config.toml
tie_embeddings = false
parallel_block = false
init_std_up = 0.0735
lr_head = 0.00754
decay_shape = "linear"
Each number is 50 + 12 x the weight over its row's rms, rounded and kept within 0 to 99. Layers, rows and columns count from 0. The size before them is the row's rms in percent of the matrix's.

# q: layer 6 attention query, 64x64, rms 0.292, rows 0-31, columns 0-63
# k: layer 6 attention key, 64x64, rms 0.29, rows 0-31, columns 0-63
# v: layer 6 attention value, 64x64, rms 0.339, rows 0-20, columns 0-63
# o: layer 6 attention output (transposed), 64x64, rms 0.269, rows 0-19, columns 0-63
q0 036:65 33 63 64 57 35 73 60 58 61 44 62 69 52 52 45 59 57 45 66 52 77 40 51 44 72 29 43 48 64 67 44 39 40 54 42 56 58 56 57 49 35 38 51 71 31 53 59 46 41 59 61 60 57 33 43 41 45 47 26 49 58 67 65
k0 011:44 50 52 39 63 32 39 52 65 45 45 36 40 48 45 61 48 44 65 38 39 40 51 56 34 35 35 80 60 66 61 41 65 68 58 41 55 40 37 43 70 56 47 38 49 82 47 29 58 56 52 31 58 54 42 46 38 47 44 79 42 37 56 51
q1 029:65 58 42 50 47 60 56 26 29 33 38 50 56 48 49 58 55 54 48 70 62 28 55 64 53 66 41 70 47 27 42 37 44 53 19 44 58 30 58 16 62 62 58 51 56 45 57 28 57 57 61 51 58 49 45 49 52 40 51 41 51 48 36 43
k1 024:42 45 65 60 47 33 44 72 79 52 54 26 48 69 59 45 57 50 39 41 50 50 46 36 41 61 47 21 47 62 61 55 59 40 60 60 60 66 49 85 44 52 66 36 44 40 44 58 72 28 49 53 44 50 51 47 61 48 52 56 54 59 60 66
q2 046:54 31 33 69 51 73 51 64 42 51 53 66 54 49 43 62 46 57 78 62 67 54 36 45 38 63 47 38 53 24 57 42 50 53 41 41 28 40 66 47 45 50 48 43 86 51 58 28 28 57 48 49 57 49 52 44 45 32 55 44 58 58 53 59
k2 030:48 47 46 51 46 26 53 60 66 70 53 18 56 58 58 32 54 37 25 43 54 51 57 64 52 61 41 39 44 53 35 39 64 34 41 64 70 62 50 67 53 56 77 39 41 41 42 52 79 33 51 49 41 51 48 58 66 50 44 43 53 55 48 40
q3 045:65 34 54 45 37 61 30 61 55 59 31 50 75 53 48 52 37 36 70 70 63 69 48 42 36 58 47 42 47 37 69 61 48 55 46 71 28 52 49 27 42 59 56 27 73 68 55 65 50 41 55 54 50 52 55 49 63 39 61 48 50 49 43 54
k3 028:45 25 44 50 44 38 58 69 63 62 57 20 33 48 58 29 49 39 39 23 47 31 50 53 59 60 40 49 34 60 25 49 63 37 51 58 69 63 56 54 57 54 66 55 47 47 53 44 52 62 54 35 43 46 42 57 62 39 40 36 66 64 43 36
q4 032:46 68 44 52 66 60 47 35 51 46 40 68 52 49 44 57 33 33 60 37 60 59 42 29 37 42 66 33 57 76 68 55 56 51 59 59 39 52 39 32 44 52 53 38 41 65 55 48 34 11 60 55 49 47 53 50 66 62 52 64 34 53 43 63
k4 029:58 49 52 56 48 23 71 55 59 37 43 18 68 32 63 47 49 51 58 53 41 53 46 40 62 53 39 44 45 58 31 54 48 38 41 66 61 49 61 69 50 51 73 59 59 48 55 42 56 22 68 42 48 47 53 37 62 35 35 34 62 69 48 44
q5 066:55 27 47 59 46 59 42 37 40 55 43 59 69 30 40 51 59 52 51 46 52 58 42 32 42 38 68 56 45 48 46 61 50 27 14 43 51 56 56 56 44 45 51 20 37 34 50 61 25 42 51 56 49 50 44 38 28 47 65 52 39 49 50 74
k5 054:48 24 85 50 53 33 74 62 62 49 48 55 43 45 48 62 72 51 59 66 63 71 63 40 42 66 56 53 49 34 58 35 44 46 39 42 55 33 46 56 44 45 54 52 59 46 45 35 34 35 63 38 52 48 56 34 56 41 57 47 52 47 50 80
q6 072:68 71 61 66 38 58 48 43 45 49 54 57 72 60 69 54 53 60 65 58 52 82 38 55 46 66 49 58 51 19 68 40 50 37 35 39 56 39 57 50 45 50 54 77 69 39 49 25 44 49 50 46 55 53 48 46 28 42 57 50 52 62 53 51
k6 067:66 46 62 35 42 50 43 41 52 44 55 36 51 48 74 35 51 55 42 54 36 81 75 70 52 68 37 54 46 23 62 35 52 40 40 40 50 49 51 62 45 60 63 60 48 43 50 25 74 46 28 45 52 55 47 47 43 34 47 52 55 43 59 34
q7 061:35 39 64 35 66 35 44 27 56 50 55 72 44 52 43 53 67 44 46 39 37 55 55 49 55 60 64 50 55 61 57 60 67 32 51 49 43 70 27 39 53 48 45 48 43 65 44 52 72 78 15 51 47 49 45 65 48 64 57 49 39 44 47 38
k7 056:71 34 53 56 51 40 53 44 61 54 67 52 58 39 45 64 76 47 30 66 74 57 30 51 54 36 60 79 53 51 70 51 45 55 67 57 40 37 56 43 51 59 41 46 41 61 38 63 50 56 57 62 64 60 63 47 37 64 59 38 66 39 45 73
q8 032:42 38 38 52 44 49 17 59 30 23 36 50 60 74 57 48 42 53 58 57 39 45 58 72 72 49 61 60 53 48 38 51 61 63 45 59 43 37 41 60 61 56 56 63 30 64 50 39 82 44 42 41 44 39 50 46 37 41 59 36 48 46 58 54
k8 013:48 60 43 61 46 57 67 56 49 77 63 39 38 53 54 43 63 28 40 47 63 34 62 19 26 57 34 47 48 41 42 56 44 24 56 40 45 39 46 25 50 38 35 52 61 50 43 65 27 44 46 62 57 50 53 61 66 59 53 53 57 43 50 40
q9 038:41 70 58 38 55 26 50 28 46 46 56 42 48 47 41 42 61 48 37 13 50 30 55 64 62 32 54 74 55 61 46 57 41 41 51 44 64 53 30 41 53 51 41 53 23 52 41 64 65 40 41 49 45 48 57 50 55 75 41 60 46 42 62 45
k9 024:47 45 33 53 58 69 66 65 49 45 40 63 37 64 70 56 48 51 52 62 60 50 53 25 40 61 51 15 49 61 64 47 57 50 65 51 37 60 58 71 49 45 55 63 43 43 54 43 46 58 57 54 58 41 48 54 12 34 52 42 50 61 38 69
q10 036:32 53 27 64 62 54 59 50 45 45 57 56 25 55 69 52 62 60 39 45 55 36 51 29 54 54 41 47 51 44 43 41 45 57 46 27 75 46 36 79 58 39 41 71 34 38 53 33 28 62 58 44 58 54 35 50 31 61 46 54 61 43 56 50
k10 026:46 35 32 70 53 53 78 46 68 44 46 46 41 65 59 66 59 47 44 60 53 63 43 30 52 53 46 47 44 51 35 31 43 49 56 46 49 29 48 49 45 54 66 85 65 53 56 27 55 35 56 41 54 42 55 47 26 36 49 61 36 66 42 39
q11 051:43 56 15 71 68 70 54 48 46 42 60 67 31 67 58 62 56 51 55 48 58 38 42 25 38 54 52 49 54 38 54 41 52 52 46 26 48 28 50 54 42 40 47 52 61 49 61 17 26 51 51 46 59 43 51 39 41 46 56 47 48 58 52 69
k11 044:28 42 10 70 59 42 70 61 60 45 48 27 40 55 64 63 56 48 57 55 62 71 48 18 43 54 42 37 54 45 35 36 49 56 58 36 56 40 49 55 43 58 64 59 55 53 60 36 54 33 52 42 54 41 52 39 40 43 45 55 40 60 40 51
q12 078:32 54 05 64 68 63 61 42 53 39 62 64 28 55 49 55 68 57 43 42 60 45 46 23 47 44 54 50 56 53 42 45 52 44 49 23 61 38 44 59 47 40 43 61 43 44 54 29 31 55 51 49 53 47 50 40 34 57 52 57 38 58 50 70
k12 049:56 73 45 74 52 54 72 37 58 50 44 50 45 47 55 68 60 60 58 66 53 69 46 05 41 53 47 48 56 43 51 43 47 48 53 26 61 19 59 52 40 56 56 58 60 48 54 34 50 22 56 49 57 45 56 40 44 45 53 50 37 55 46 51
q13 049:39 83 39 60 42 54 51 50 64 39 46 61 46 60 53 67 55 38 35 51 48 22 39 26 49 42 61 55 45 67 41 57 70 66 50 46 51 63 54 19 48 45 36 38 59 67 55 49 47 83 41 46 51 42 47 51 35 49 44 48 45 41 42 42
k13 058:42 51 66 47 34 39 60 37 45 61 43 52 50 32 44 42 50 55 52 53 34 65 46 42 52 35 79 73 50 71 57 55 43 44 36 38 55 72 51 26 47 43 44 14 45 49 41 63 69 36 42 46 49 51 46 54 74 50 62 64 51 44 55 60
q14 064:58 34 88 53 63 40 47 42 69 51 38 41 76 56 31 57 51 34 65 63 46 63 48 81 48 67 46 56 57 56 50 42 56 39 51 53 52 37 54 60 56 50 52 56 49 29 70 46 31 39 55 42 41 60 41 70 50 65 42 52 49 59 57 44
k14 064:51 38 85 41 46 43 47 47 43 46 44 50 94 41 45 48 59 42 55 65 42 62 37 90 50 57 48 64 45 52 60 39 57 44 47 53 55 46 49 65 54 46 57 56 51 32 55 58 32 52 46 47 49 60 51 72 49 56 48 41 57 64 67 37
q15 064:44 59 81 42 44 41 64 55 58 44 64 45 47 31 44 43 56 46 41 46 52 37 51 37 45 35 52 59 40 41 43 43 56 46 63 45 58 29 55 55 57 49 61 44 56 48 47 42 37 60 49 42 45 30 51 28 45 18 22 48 86 69 56 42
k15 067:68 61 84 56 44 58 35 55 47 40 49 59 53 45 51 39 52 34 48 54 57 55 34 18 59 45 36 39 52 70 49 59 53 54 74 62 53 39 61 52 58 44 54 60 63 37 61 52 25 69 68 49 57 50 53 32 51 40 46 60 67 67 49 60
q16 125:40 48 59 56 43 30 52 48 38 66 44 39 38 62 31 60 51 67 67 54 30 57 67 45 53 60 60 55 58 48 42 63 59 62 44 43 48 47 76 66 63 45 49 29 60 55 54 26 60 53 21 65 42 44 58 32 66 58 59 60 56 73 51 45
k16 132:40 50 58 53 43 31 48 47 38 67 44 39 35 62 31 59 53 64 66 53 31 57 68 46 54 60 60 53 60 49 42 64 58 61 43 44 50 52 75 67 63 44 48 29 58 56 52 27 61 52 19 63 43 45 60 36 67 60 61 61 57 73 49 43
q17 115:56 30 49 46 36 38 54 26 50 46 53 49 52 37 26 49 68 64 39 36 72 45 67 53 63 61 43 58 76 34 72 39 41 54 63 61 45 42 41 47 41 57 58 46 48 64 60 36 65 31 59 43 69 48 55 61 48 44 51 34 69 67 51 58
k17 118:52 27 51 45 36 35 51 22 50 48 53 51 51 36 25 49 66 62 42 37 71 44 66 53 64 61 43 56 75 33 74 41 42 57 64 62 44 44 40 47 42 57 57 50 46 66 58 38 64 31 57 43 67 49 55 59 50 46 51 31 68 66 50 54
q18 130:33 62 40 29 46 47 66 52 54 44 42 73 53 60 35 54 32 56 72 69 43 56 49 48 67 69 55 39 45 58 38 54 64 33 45 54 76 49 48 62 62 64 49 53 53 50 55 62 60 66 75 49 50 54 46 44 56 26 46 43 76 53 61 68
k18 133:33 64 40 27 45 46 65 52 56 45 41 73 52 58 36 54 29 57 72 67 42 56 49 47 64 67 57 37 44 58 40 57 65 36 45 56 74 50 51 60 60 63 49 51 51 51 54 66 61 66 73 47 50 52 46 46 56 25 46 43 76 51 63 67
q19 131:43 61 79 74 57 32 33 70 61 42 45 28 48 55 56 43 63 71 44 55 36 39 40 36 64 66 53 51 33 35 39 44 46 64 43 63 65 44 36 50 49 43 67 51 56 43 47 65 46 37 53 52 52 60 30 57 64 58 38 54 57 33 62 60
k19 133:51 61 78 69 57 32 36 69 66 43 47 27 49 55 57 42 62 70 44 55 35 41 43 34 64 68 52 50 32 32 40 43 47 61 46 62 64 45 34 46 49 41 69 51 57 42 45 67 45 37 52 51 54 60 31 58 64 59 36 55 57 35 64 62
q20 120:37 60 26 51 48 69 77 48 49 45 26 48 61 37 32 54 59 55 61 51 49 51 24 61 46 46 69 54 25 39 37 69 40 48 49 52 37 42 68 44 52 44 58 39 69 53 60 48 57 35 33 35 45 48 44 65 46 29 52 52 48 49 48 32
k20 129:29 54 21 53 50 70 73 48 47 43 26 47 64 38 31 52 56 54 58 51 52 52 24 61 49 46 67 49 25 44 34 68 42 48 47 50 39 42 69 44 51 41 57 40 68 55 62 49 59 36 35 36 45 49 44 65 45 30 53 50 47 51 51 32
q21 126:38 70 50 36 41 73 46 66 59 71 49 48 46 42 55 59 58 45 38 49 39 65 58 35 53 48 56 52 54 44 37 72 25 49 70 54 46 48 69 64 55 47 33 59 68 43 52 65 68 53 71 40 52 60 62 65 56 62 59 35 42 49 73 65
k21 128:43 73 55 32 42 70 47 69 62 70 49 49 44 42 54 59 60 44 38 48 35 65 61 38 51 50 55 53 55 46 38 74 29 50 71 57 45 52 71 65 55 47 35 58 66 45 54 64 68 51 71 40 53 57 62 64 61 61 57 37 43 45 73 65
q22 116:49 39 45 74 40 57 46 44 26 53 51 45 38 70 55 34 55 66 39 43 53 60 40 54 56 32 35 60 68 51 65 54 61 31 63 55 58 71 67 53 29 58 44 36 55 59 58 25 49 39 72 44 42 72 30 46 54 51 61 52 56 44 55 44
k22 118:50 40 42 77 40 56 46 43 24 52 50 45 39 68 55 36 54 64 41 43 56 60 38 54 56 34 36 58 66 50 66 54 57 30 60 54 59 72 69 55 30 58 44 40 54 61 57 22 48 40 71 43 41 74 32 46 52 51 64 54 57 44 55 45
q23 121:66 39 59 67 57 37 41 62 55 77 50 60 56 67 58 71 45 45 52 50 36 51 66 56 55 40 51 51 46 39 70 42 44 43 44 51 70 52 47 36 43 36 48 31 68 51 54 59 49 42 60 65 23 52 64 69 26 41 35 53 78 56 53 45
k23 121:69 41 57 66 59 39 42 62 57 75 49 62 53 67 56 71 42 46 52 51 36 51 65 50 57 42 48 50 46 42 68 39 43 43 45 51 70 53 47 33 41 38 49 30 69 52 56 63 53 44 59 65 23 52 64 66 26 40 34 52 76 54 54 46
q24 121:49 55 55 66 64 85 41 55 44 63 55 45 50 38 30 40 77 51 60 68 42 42 63 52 46 57 58 34 50 71 40 28 48 54 46 38 57 57 67 43 42 51 38 47 35 50 58 42 54 47 43 59 51 31 60 43 74 30 42 46 62 30 53 61
k24 120:47 58 51 65 65 86 41 59 44 64 54 44 46 39 29 44 78 50 56 68 42 42 63 56 46 56 57 38 50 73 41 30 45 54 44 39 55 60 70 45 41 52 37 44 37 47 58 40 52 45 43 62 50 30 63 43 71 31 43 49 60 33 55 59
q25 129:55 60 41 23 51 61 62 35 67 40 44 52 55 58 60 47 62 35 48 46 43 26 50 61 52 62 42 61 60 52 40 47 46 45 37 42 50 42 86 44 72 38 62 48 47 59 44 30 67 37 70 64 45 57 35 57 46 67 47 76 54 50 45 64
k25 135:58 58 39 26 50 62 61 35 66 41 43 46 57 60 61 47 62 36 49 48 44 28 50 62 54 64 43 64 60 53 38 44 46 47 36 42 50 42 82 45 72 40 63 45 46 61 45 28 66 37 73 63 45 58 37 56 46 65 47 77 50 50 43 65
q26 127:46 38 54 47 57 50 58 24 49 65 66 26 57 47 47 68 62 31 50 46 58 54 42 53 66 49 51 59 53 48 34 40 32 58 46 60 77 46 40 52 62 45 58 55 43 68 46 33 67 52 30 28 40 67 54 37 38 40 31 54 32 50 70 52
k26 131:41 37 55 47 58 50 58 21 49 64 62 30 58 48 46 66 63 30 48 45 57 51 41 54 68 50 49 57 52 48 33 39 33 56 46 59 75 45 38 53 62 42 58 57 42 70 46 31 67 48 31 29 40 64 55 38 36 41 31 56 30 48 69 51
q27 130:52 41 57 54 52 47 45 48 42 43 66 45 54 48 55 63 41 55 83 25 74 49 43 41 43 52 59 41 64 45 47 58 40 54 54 38 38 60 64 87 45 57 35 61 48 41 48 62 55 44 35 55 54 47 36 34 21 49 36 60 63 35 69 49
k27 138:53 40 52 55 51 49 42 47 41 43 64 46 55 49 54 64 40 55 84 26 73 51 41 43 43 54 59 42 67 48 49 59 44 56 52 39 37 60 66 87 44 57 34 55 48 40 49 62 56 45 33 53 57 46 38 30 24 51 38 57 64 36 69 45
q28 118:44 56 48 54 42 59 22 61 44 63 52 44 40 36 46 56 71 66 50 44 57 55 29 36 50 62 35 13 56 46 57 52 56 34 64 62 74 62 56 45 54 44 59 49 45 53 63 62 64 79 58 58 43 31 42 60 41 59 41 51 33 58 47 45
k28 118:39 57 47 52 40 61 23 63 43 60 48 45 38 37 46 58 70 67 53 43 55 50 28 37 52 62 40 17 57 45 55 50 55 34 66 63 75 63 54 43 58 45 59 47 44 55 65 58 64 79 54 58 43 29 43 60 43 59 41 51 30 55 47 47
q29 129:24 52 49 64 39 60 36 65 14 45 50 53 61 59 47 62 53 43 34 49 55 52 49 48 48 62 58 53 46 46 48 33 37 41 34 46 65 52 56 55 64 61 58 31 42 60 34 68 32 51 33 47 61 60 60 42 64 70 79 47 63 56 38 46
k29 128:23 48 47 63 39 60 38 66 11 43 53 50 61 61 47 60 55 42 36 48 58 49 49 47 49 64 56 52 47 48 48 34 37 37 33 44 65 53 60 54 62 59 61 35 43 61 37 61 30 50 33 45 59 60 58 43 63 69 78 46 62 57 38 46
q30 133:56 39 44 48 58 45 26 25 65 51 58 60 44 73 38 27 56 51 42 47 41 45 62 51 60 66 38 38 48 56 64 77 42 62 26 65 55 38 62 45 37 38 52 55 64 51 52 58 38 49 43 47 49 58 66 27 45 50 53 47 55 57 81 44
k30 133:53 39 43 50 59 45 28 25 61 52 57 60 46 74 37 27 54 50 42 49 42 43 62 55 62 68 41 38 48 57 65 77 38 63 26 63 54 38 62 48 38 38 51 55 64 52 51 56 35 46 43 45 49 60 67 28 45 47 52 46 56 58 82 45
q31 119:68 58 52 51 59 36 49 41 43 39 65 55 52 32 31 45 59 30 35 59 38 38 63 60 47 52 21 52 40 33 29 49 48 40 58 38 59 60 47 59 56 67 50 54 56 52 80 58 51 47 49 75 49 64 52 36 22 50 58 61 61 46 32 48
k31 123:70 55 52 51 60 37 48 38 44 42 64 50 53 35 32 43 63 29 35 61 37 40 64 62 46 50 21 54 40 32 28 46 46 44 56 38 59 60 43 60 56 64 51 51 55 53 81 60 53 45 49 74 48 63 52 38 26 52 57 57 61 46 26 48
v0 095:50 55 31 39 51 42 44 68 57 47 54 67 55 62 43 41 65 47 32 57 65 49 46 53 62 62 60 71 70 60 51 40 50 40 64 54 52 54 53 47 55 37 72 48 63 34 54 68 57 40 62 60 42 30 38 78 65 41 72 54 69 43 49 75
o0 106:60 45 65 46 34 55 47 38 49 43 66 53 60 46 55 46 53 58 66 61 43 37 31 43 61 80 34 91 43 38 52 64 51 39 33 57 35 51 45 77 67 58 48 49 56 61 47 31 46 54 49 50 46 61 50 39 46 58 44 64 50 69 54 47
v1 115:29 70 53 47 25 71 46 40 49 45 41 36 52 59 43 63 60 40 53 39 56 49 69 47 55 55 68 38 68 63 45 59 76 53 53 62 66 61 47 66 49 74 71 52 51 56 56 31 64 60 49 28 50 41 61 41 36 58 58 40 50 57 43 64
o1 096:60 55 33 50 43 49 44 48 50 59 63 61 42 45 45 31 46 45 59 50 61 48 42 47 48 32 41 57 57 48 56 35 61 32 32 61 43 49 40 30 55 43 64 60 62 41 45 68 42 17 65 72 56 24 39 76 45 49 44 67 65 57 40 68
v2 099:53 62 62 74 48 61 46 57 43 59 60 41 49 67 52 64 49 44 74 62 48 24 54 21 50 47 50 28 45 50 37 35 61 43 54 45 59 66 40 47 56 35 16 49 36 54 60 40 46 45 55 61 51 34 53 42 61 62 38 28 46 56 56 38
o2 092:65 30 47 30 37 51 66 37 56 23 61 60 62 47 66 48 48 47 38 59 65 53 54 54 37 57 32 49 54 43 55 46 59 43 47 56 52 39 51 42 73 21 69 35 66 47 43 46 44 33 48 42 58 71 42 35 61 42 63 65 68 46 33 53
v3 091:53 47 49 54 37 55 46 46 70 60 70 51 46 60 37 60 36 66 36 48 49 25 31 28 68 52 13 32 49 60 66 51 36 42 46 53 45 47 38 54 57 41 61 52 65 44 57 35 38 18 46 54 61 45 53 41 60 43 43 56 59 45 58 53
o3 091:52 52 30 34 49 80 43 46 30 33 38 42 46 59 74 36 44 52 39 57 48 51 35 37 25 39 63 42 79 62 42 49 57 51 57 54 41 56 37 52 44 48 66 45 45 52 55 69 68 26 52 35 54 49 37 50 43 55 71 55 59 62 51 50
v4 104:35 23 69 70 56 47 45 38 40 59 51 53 24 47 35 38 51 52 44 53 61 57 54 59 66 68 51 37 46 31 43 77 36 50 50 39 63 51 50 37 50 61 53 59 40 53 47 60 46 43 55 41 56 41 62 52 62 51 34 40 19 57 34 27
o4 093:49 62 38 42 44 61 59 67 72 59 36 52 61 52 75 51 53 43 56 66 62 31 57 71 51 61 49 29 54 48 53 55 45 68 51 58 55 35 60 61 43 59 45 55 57 43 55 50 32 68 54 44 42 52 60 29 54 68 44 61 26 49 67 82
v5 101:49 69 62 69 62 33 37 35 42 44 58 71 42 45 53 54 54 58 60 59 58 54 28 68 42 47 61 77 49 47 36 58 46 72 43 41 49 43 44 56 40 56 42 52 54 28 68 46 76 54 47 48 57 62 43 47 43 42 48 52 77 74 33 57
o5 094:59 40 36 40 35 38 51 44 40 68 60 36 73 50 52 47 57 50 34 44 52 36 28 50 46 37 49 70 48 46 59 44 37 59 40 53 49 65 62 62 46 68 31 42 35 61 34 69 45 38 47 80 75 59 40 57 53 61 46 44 59 29 53 57
v6 123:53 24 50 61 67 50 38 43 51 36 62 36 77 60 36 30 56 45 36 66 56 44 47 68 51 49 32 38 50 44 46 48 45 26 57 48 49 36 52 51 31 72 30 42 57 65 41 70 60 45 45 28 45 64 35 48 52 36 47 52 66 42 50 44
o6 087:46 60 45 53 38 43 66 49 65 53 44 45 39 36 38 66 43 66 54 56 47 46 53 40 44 54 51 73 73 57 35 62 65 51 57 32 43 72 58 37 83 39 35 48 64 28 62 53 58 49 45 53 50 44 19 35 48 59 53 53 36 55 33 57
v7 102:26 61 63 48 44 70 51 58 41 35 25 44 46 46 46 76 29 58 49 47 54 31 58 66 42 58 74 60 59 24 51 32 55 64 38 59 64 53 44 55 62 56 34 52 50 65 58 48 50 69 50 61 58 54 39 53 30 44 36 55 51 45 61 62
o7 105:70 58 45 55 49 66 36 33 70 64 47 53 47 67 55 58 55 48 40 59 41 48 58 38 45 59 33 64 52 58 56 55 43 56 55 54 36 47 44 47 30 58 67 51 38 40 48 38 46 08 55 35 75 60 62 46 48 56 67 46 29 59 38 37
v8 118:30 53 38 53 56 83 55 79 41 22 26 35 62 51 32 44 62 52 51 35 59 30 62 66 59 54 52 40 62 40 60 71 57 24 58 44 52 57 52 58 46 55 55 45 45 36 46 42 52 53 63 50 45 50 52 60 46 37 62 54 44 50 42 60
o8 096:68 43 59 46 49 13 60 36 60 47 52 51 57 36 70 56 49 46 49 49 55 64 55 33 57 31 49 68 45 47 59 57 46 39 51 36 30 51 37 61 29 48 59 48 45 60 63 51 54 50 22 41 50 58 64 38 59 37 54 24 39 59 63 70
v9 106:39 42 32 48 46 47 64 45 28 38 62 63 52 47 57 41 54 48 49 46 43 56 53 63 44 34 78 55 53 32 66 44 41 57 48 36 47 53 40 43 28 63 47 76 34 63 25 59 71 40 52 32 57 28 53 49 61 31 55 64 43 56 64 42
o9 086:43 49 61 35 61 58 39 49 53 43 44 66 61 45 43 53 50 35 59 55 58 37 70 61 47 50 34 90 54 52 50 46 58 43 59 81 58 45 36 60 34 51 39 30 60 37 70 49 72 49 57 48 47 63 55 69 48 55 59 59 34 30 48 56
v10 101:52 40 53 57 44 59 85 56 61 42 44 42 44 51 43 45 76 35 54 35 63 57 48 71 41 23 69 49 60 39 58 63 81 43 26 48 43 50 39 60 48 52 52 60 47 55 33 47 56 58 54 48 56 42 65 59 55 56 38 47 30 66 37 42
o10 093:59 49 25 51 64 58 43 58 65 37 41 37 53 61 57 34 30 63 34 71 39 68 53 38 46 72 49 66 44 43 53 41 65 34 57 72 72 55 45 48 37 54 35 49 40 51 35 69 45 58 48 55 40 31 47 41 33 44 58 51 58 39 49 70
v11 134:24 40 30 49 35 65 41 38 70 38 48 36 57 31 47 50 61 45 57 49 51 59 53 53 62 64 58 23 76 40 65 65 59 39 37 42 50 44 41 56 46 66 40 46 45 59 51 57 50 39 59 44 65 33 56 43 47 42 49 49 27 41 72 29
o11 104:45 56 72 59 58 53 48 52 42 44 56 47 37 48 43 55 61 46 22 51 36 36 58 48 43 65 54 70 31 55 38 50 31 92 39 40 33 55 46 43 48 33 58 58 58 60 46 36 39 33 39 62 47 62 36 45 49 53 58 62 51 36 28 54
v12 079:15 54 58 45 42 64 38 40 64 66 56 55 33 46 56 62 41 41 55 38 41 63 63 51 64 37 56 34 42 55 68 50 60 49 81 71 60 51 41 27 65 41 49 61 68 49 70 57 44 64 39 62 63 53 49 42 49 42 46 50 42 58 40 60
o12 101:41 55 43 48 46 67 43 40 47 56 33 29 38 54 44 63 48 47 50 43 43 77 37 56 41 76 58 64 45 60 48 47 48 41 23 46 44 43 48 60 54 53 47 16 52 30 20 50 49 33 31 39 41 53 49 66 56 60 35 56 42 57 59 44
v13 105:54 37 32 37 45 27 62 64 45 52 55 64 70 44 56 30 47 61 51 57 52 63 45 39 44 28 46 48 72 60 58 59 55 58 54 47 36 51 43 59 25 26 84 51 48 39 27 49 60 59 60 37 58 45 46 52 69 37 55 44 49 38 46 54
o13 096:65 59 31 64 33 61 32 43 44 60 47 44 26 58 46 39 66 48 46 70 53 56 46 57 31 19 43 57 41 61 50 61 45 28 42 47 38 35 78 36 50 35 38 44 57 56 45 33 44 39 53 46 42 42 55 28 48 59 47 51 48 67 48 39
v14 095:60 52 55 55 40 55 36 56 49 47 49 52 52 83 46 59 41 46 38 31 56 54 61 42 08 60 73 56 38 43 56 43 94 51 41 53 59 42 53 33 61 44 49 53 42 42 55 55 41 50 53 59 50 52 44 43 41 51 34 37 45 59 45 64
o14 102:35 57 24 47 51 45 71 41 47 43 66 40 48 57 29 52 56 57 47 64 58 33 39 63 72 48 62 55 50 45 37 58 41 55 44 45 56 69 40 61 34 35 56 41 25 74 73 51 55 45 55 38 39 54 58 56 36 60 73 54 52 63 54 69
v15 104:44 54 63 45 42 41 45 60 62 48 27 15 47 34 40 32 59 43 65 64 47 39 64 37 81 68 37 48 54 34 57 45 48 46 62 63 49 60 48 42 59 78 44 48 63 51 44 59 42 60 43 52 38 34 47 41 47 47 65 27 47 45 52 53
o15 099:32 38 39 51 50 46 67 51 39 56 58 57 40 54 75 28 63 37 46 58 72 64 50 61 37 49 55 79 53 60 57 62 47 49 51 63 67 43 68 58 42 47 38 49 23 74 53 45 61 55 68 47 58 34 48 58 42 58 39 34 47 55 50 30
v16 107:42 68 49 38 48 41 51 40 42 62 65 60 46 62 54 43 59 48 72 70 74 44 30 44 43 43 60 70 53 37 42 41 40 74 61 44 40 72 57 68 62 58 48 43 27 52 58 48 47 57 69 40 55 51 45 72 38 41 74 60 64 50 56 55
o16 101:27 54 56 46 39 53 42 59 55 46 14 48 49 38 61 59 48 62 19 37 27 52 47 49 51 43 48 66 58 55 40 51 65 48 43 48 74 48 30 47 38 62 39 58 56 40 67 54 32 53 59 50 78 56 55 52 55 63 43 50 39 70 42 55
v17 078:91 44 48 37 49 58 53 54 67 58 61 63 65 75 52 49 32 58 34 53 40 55 39 57 45 56 29 32 46 42 34 37 35 39 40 40 58 64 57 55 50 55 58 46 44 76 36 60 67 55 45 43 54 41 57 58 47 34 65 61 46 50 56 37
o17 106:34 55 25 60 45 52 38 48 36 55 88 60 20 38 51 50 40 55 50 37 43 59 43 48 50 38 48 70 47 48 65 54 52 78 52 64 54 44 36 53 44 43 54 37 48 61 40 63 27 43 36 59 54 61 59 47 56 52 38 61 39 38 50 33
v18 112:68 46 50 50 46 38 60 60 55 80 29 47 44 42 66 37 49 44 49 54 43 56 44 47 66 35 58 37 25 60 50 50 65 48 50 77 68 57 52 46 39 38 70 55 51 54 48 53 73 75 48 40 64 40 62 54 45 65 58 42 49 28 35 43
o18 093:50 43 52 49 53 56 36 34 39 63 45 57 31 54 58 37 65 55 57 37 55 32 64 36 52 69 64 49 57 49 49 52 42 10 53 37 35 65 51 61 31 56 35 40 40 49 60 58 39 75 48 54 65 69 57 38 46 42 38 66 51 35 49 36
v19 094:45 57 59 49 56 49 63 33 44 72 41 54 24 44 54 42 58 41 55 57 55 35 12 54 37 50 56 41 53 50 47 34 26 48 47 40 58 58 38 51 56 58 36 73 32 54 53 63 59 51 61 29 69 53 60 47 41 46 42 44 49 71 34 34
o19 092:59 44 49 57 49 48 50 49 05 37 47 32 43 52 46 42 55 50 69 57 55 43 54 55 65 61 42 46 58 36 54 54 60 50 36 43 43 53 53 54 36 39 56 64 56 61 52 34 38 27 54 41 40 67 70 70 79 55 60 34 66 55 54 66
v20 090:54 48 44 43 14 53 53 36 49 47 31 45 56 26 50 52 59 52 48 69 47 54 34 50 34 47 68 62 45 47 63 34 38 47 51 55 47 40 42 48 29 30 33 40 46 48 44 56 47 60 44 53 78 53 63 44 51 75 28 60 42 45 34 33